{"n_layer": 22, "d_model": 256, "n_head": 4, "n_kv_head": 4, "head_dim": 64, "d_mlp": 1024, "vocab_size": 1074, "activation": "tanh_gelu", "norm": "layernorm", "norm_place": "pre", "norm_eps": 1e-05, "positions": "learned", "qk_norm": false, "attn_scale": 0.125, "bias": "all", "tie_embeddings": false, "parallel_block": false, "init": "normal", "init_std_qkv": 0.0321, "init_std_o": 0.0398, "init_std_up": 0.0459, "init_std_down": 0.0459, "optimizer": "muon_hyperball", "lr": 0.00488, "lr_mult_up": 1.0, "beta1": 0.95, "lr_head": 0.00798, "grad_clip": 2.0, "warmup_steps": 200, "schedule": "wsd", "decay_fraction": 1.0, "decay_shape": "linear", "final_lr_fraction": 0.0, "batch_tokens": [16384, 32768, 49152], "seq_len": 128, "doc_mask": true, "train_tokens": 403200000, "steps": 12552, "dataset": "wikipedia_en"}
Each number is 128 + 24 x the weight over the matrix's rms, rounded and kept within 0 to 255. Layers, rows and columns count from 0. Numbers have three digits each.

# down: layer 13 MLP down (transposed), 1024x256, rms 0.0459, rows 417-427, columns 0-127
# up: layer 13 MLP up, 1024x256, rms 0.0459, rows 418-427, columns 0-127
down417:110115091118144122061131128052167096128102128123145110095132139172113162142129124113120136156074136123116138103101155124122129090125095134096146132085115141112155135117125107107127141069098092184126101119151093092139143127153143187140161115121099125113145118121101096141130146159095162145158117130123127153159156150132124124105153142135142133146146130135107133155124131114151161140133
up418:114088109125176105155112108139129124141135126133174138157138117045107135121169145181150124099105120107089162108135098121121151155138118098107111109113191175094198094150099111131113110079134088114116157120133136140138142157105101150090093121133136149145118161146158107144137083126149115109104137150132106106134139152130139113082126126153101127132116101116118138135124139128139108143150
down418:102148127137104192102131109150111118127146150120094104103103136103149086131131120119098091153175159123149112115097125169106132149155116129144122136169105087159053124115115167173141151159066143120156139086119182131118133143115172068142127120142096159107109105117092135157138126115117127176148125152122119114109141133139148131137106147141169158131140136142139121121141093106147132136111
up419:149143154143133113110123159123145146110110146129105145117142148145128140126105167153157132146144114115128122161128138087112135142072130126122154113113113164111179135152113117155145128173142096164159172090161128159142131090140120128152145140118136150162149095088111104162125113125151152094114141172091122094098107139096112149122186100114104127055149124103097126137073127098112134107100
down419:097086130130111125150162115106128122132141104139143139140126116083130134146159114133109123141130147121142160102150118130158119148161139157097140141144135093150081121120164117104103131090119147115116110126075149098143112135107139129108094096112104134122095147156162147083165125103122111133149114085144128149168146118116149134144072173131156097163095140118141112125150140164169124148148
up420:104131095155107099144144140097113110137134071137156167111128126096151107123126129165118118145133167121139107097130138109167159172118157144156138085133111123120085151135129175133146164150096161126149148169124095139140103105121105106139142094137135160146145120099119106122108142098167109167154150156121103144126104082094119124131110140116136123100126108083165134169121163140141108140158
down420:103129159134123161153158110100162126110133172129106113134110138128135135113152133152156154107162130194164155147136105161119145108125114118116138165109131151118151149148163155143132152090118092158111127149154126120106136177143115143113072170128117134118120134150103118095141128153128162133148088122109105102124128138151130140096122129154128134146144136112128102092135104147102123100087
up421:096134140149146106167104099137149105112125106144122107113131138135168146164126101082150108109127126143132136110173160123108154135156113100167128125163136156126162145141101164052124138113170145152126125068123129102169137121120118126125122135107064130130136109129110123149139132124158081129137116097058133107111152171091106131133134165146149101104171130134134134168127157106110189109097
down421:108161128122111117147106148121083134144112121156125128099144134122144144105140138158133159139131146164103093118152119159169143071143138137090164115059140126141148174101184110125126161171129078148117121141075111113136157131112154104137142174104114137166169150083127149124122156108145099112101129123122137114107086170129146125106149159066149161110121148154117128097079132167107070076107
up422:129134175143167064134131127063112168132141130144123088106152138129066111102125130161141110153160098101116162153159145096141107126139156122136137152136093123172164130158123161112153129156144185177116148167134142118147112170133143155139115108128125092134154119110128099101104132135152115153110106146123162129101127163108121090107121146111151094141176107138148125142126140147111114159147
down422:168138129157148155095136161159149126145151143123151126116146122110141136172124107158135129129121127128096102133068151130152127159092122148115093156134125126125125116120134146169134153137106086128079144146111125096139167139140179119101124136141153188129149146128155108135132100124108162127098081139104100137080143113099147122087140117139152139117100160096081161117098091137127173123053
up423:111158112067085118168122127103147138157102099127080160124137162131110138116108143104125147126129155087121137123148128100110121120124132124143139139119149125124112113114129135147143167200148128105160137147146115107131085158143135145138097121096168094112124115130171076101138143136132161131123135109112098091097123156130132165155147107150125147149145138121099104119146146163154099167134
down423:164107113160127138128143119142118104112121157057176120175133108118173130136151105118082139125135152151129125138121160126127167148135112123102113112098122145132153108134110134113140110130111112121070163141093155140146154121118125138119154174128101144115115158104101138134159116129127069161150121117120113163127146128130142121104134114113145094130100093115158144148149118108128153090125
up424:131075139166080150102125067141123117129111140144150091103122134114089147139158092071114119150134131106116143148142116116137081123126154137161135173138173139153156106108174162129113098170141104137131135123136088183126154120144120152159131134163122144115163132147118121125150126166095165135114101099131134144089122164106077142099150155097118109143151124120115137106112164097146161117124
down424:112163167136115142146139142103142139115187142079130119134103137150164090111130177130140148116142096116144131154097130109107143106128097134087127150116133144134122152113098129113129149109110144192135159159122096082196124125089166111118166138115113128103119075114121154151156101084139134071130070145150093099127149145166160115106132117108184139122128126144132160096106152121145082134145
up425:124118088129113117153122113134143127126135128153155101136115107123115111100148120156194121128168112157121129134138111125112180109111159135086140119143119127149153112097085146144169136125107120145123097067101087187116159117119110124129153154128123161205083103107135114121126137079096126160108137192130193140120152123105127172126109138118080129172074113132080112145145135151163139148114
down425:105172143128113158119129107109117087157110131110112116109123136149097172168132119118139151109083139120142136123115106135152131108121125098179144115096133133163121124135149105098110104142120112130116149150137154118154111112151128136126094141079116100102158134149095124114138147150094135145155110087127116129119129148088135105140110103121160107113136111119132180099097083115142142081145
up426:138146133103103142135156101124110137145160094164102116139119152134106124122108151123127151125108086085150160110103081158107152113156126167131146172101093123146180130104124102109131160143099146149095107123100147191115164146117110109143130157163117131080159116143127140135161101114110121126108140166118118153165077136120154158131126124132132117138136134092123126121151150111114112142092
down426:143146107118118125133107104153184116133110157096133145148111113051151110125124124115120112126107137124147112091115151074126130111111127173151163118112143136112102075176147137124107146183122124101130147124087117128100106156145110156118103130091107131175161141135116107152158115135106112132087142148124107172134142144095117125121141108139114113113121134125143109116140122131119103134111
up427:117173116067158113098135114127129091066125172106120131114107190162134112113122106139177086154119129113115126129145125133164157106109121165110109102178143145137138135139096166161115108173143172133130095137158090135148121086152136130123096149148119185146111117100138149144140148154110113114090153111137134145140143102126114165138130117133139117109096125141150149104149076134140112094146
down427:141125142129144141113121159152132140210114108159091107132112169123147120111119113138116162131145128131119097099159167088134112117131130112093089136099132177146133153128141131126124096110165076098167093167116118149126103148142107143147132124113137113111146137103121087089090113132129081154109103097128092155130102161127111129129143169110136141123139194149105147131113149131106129097119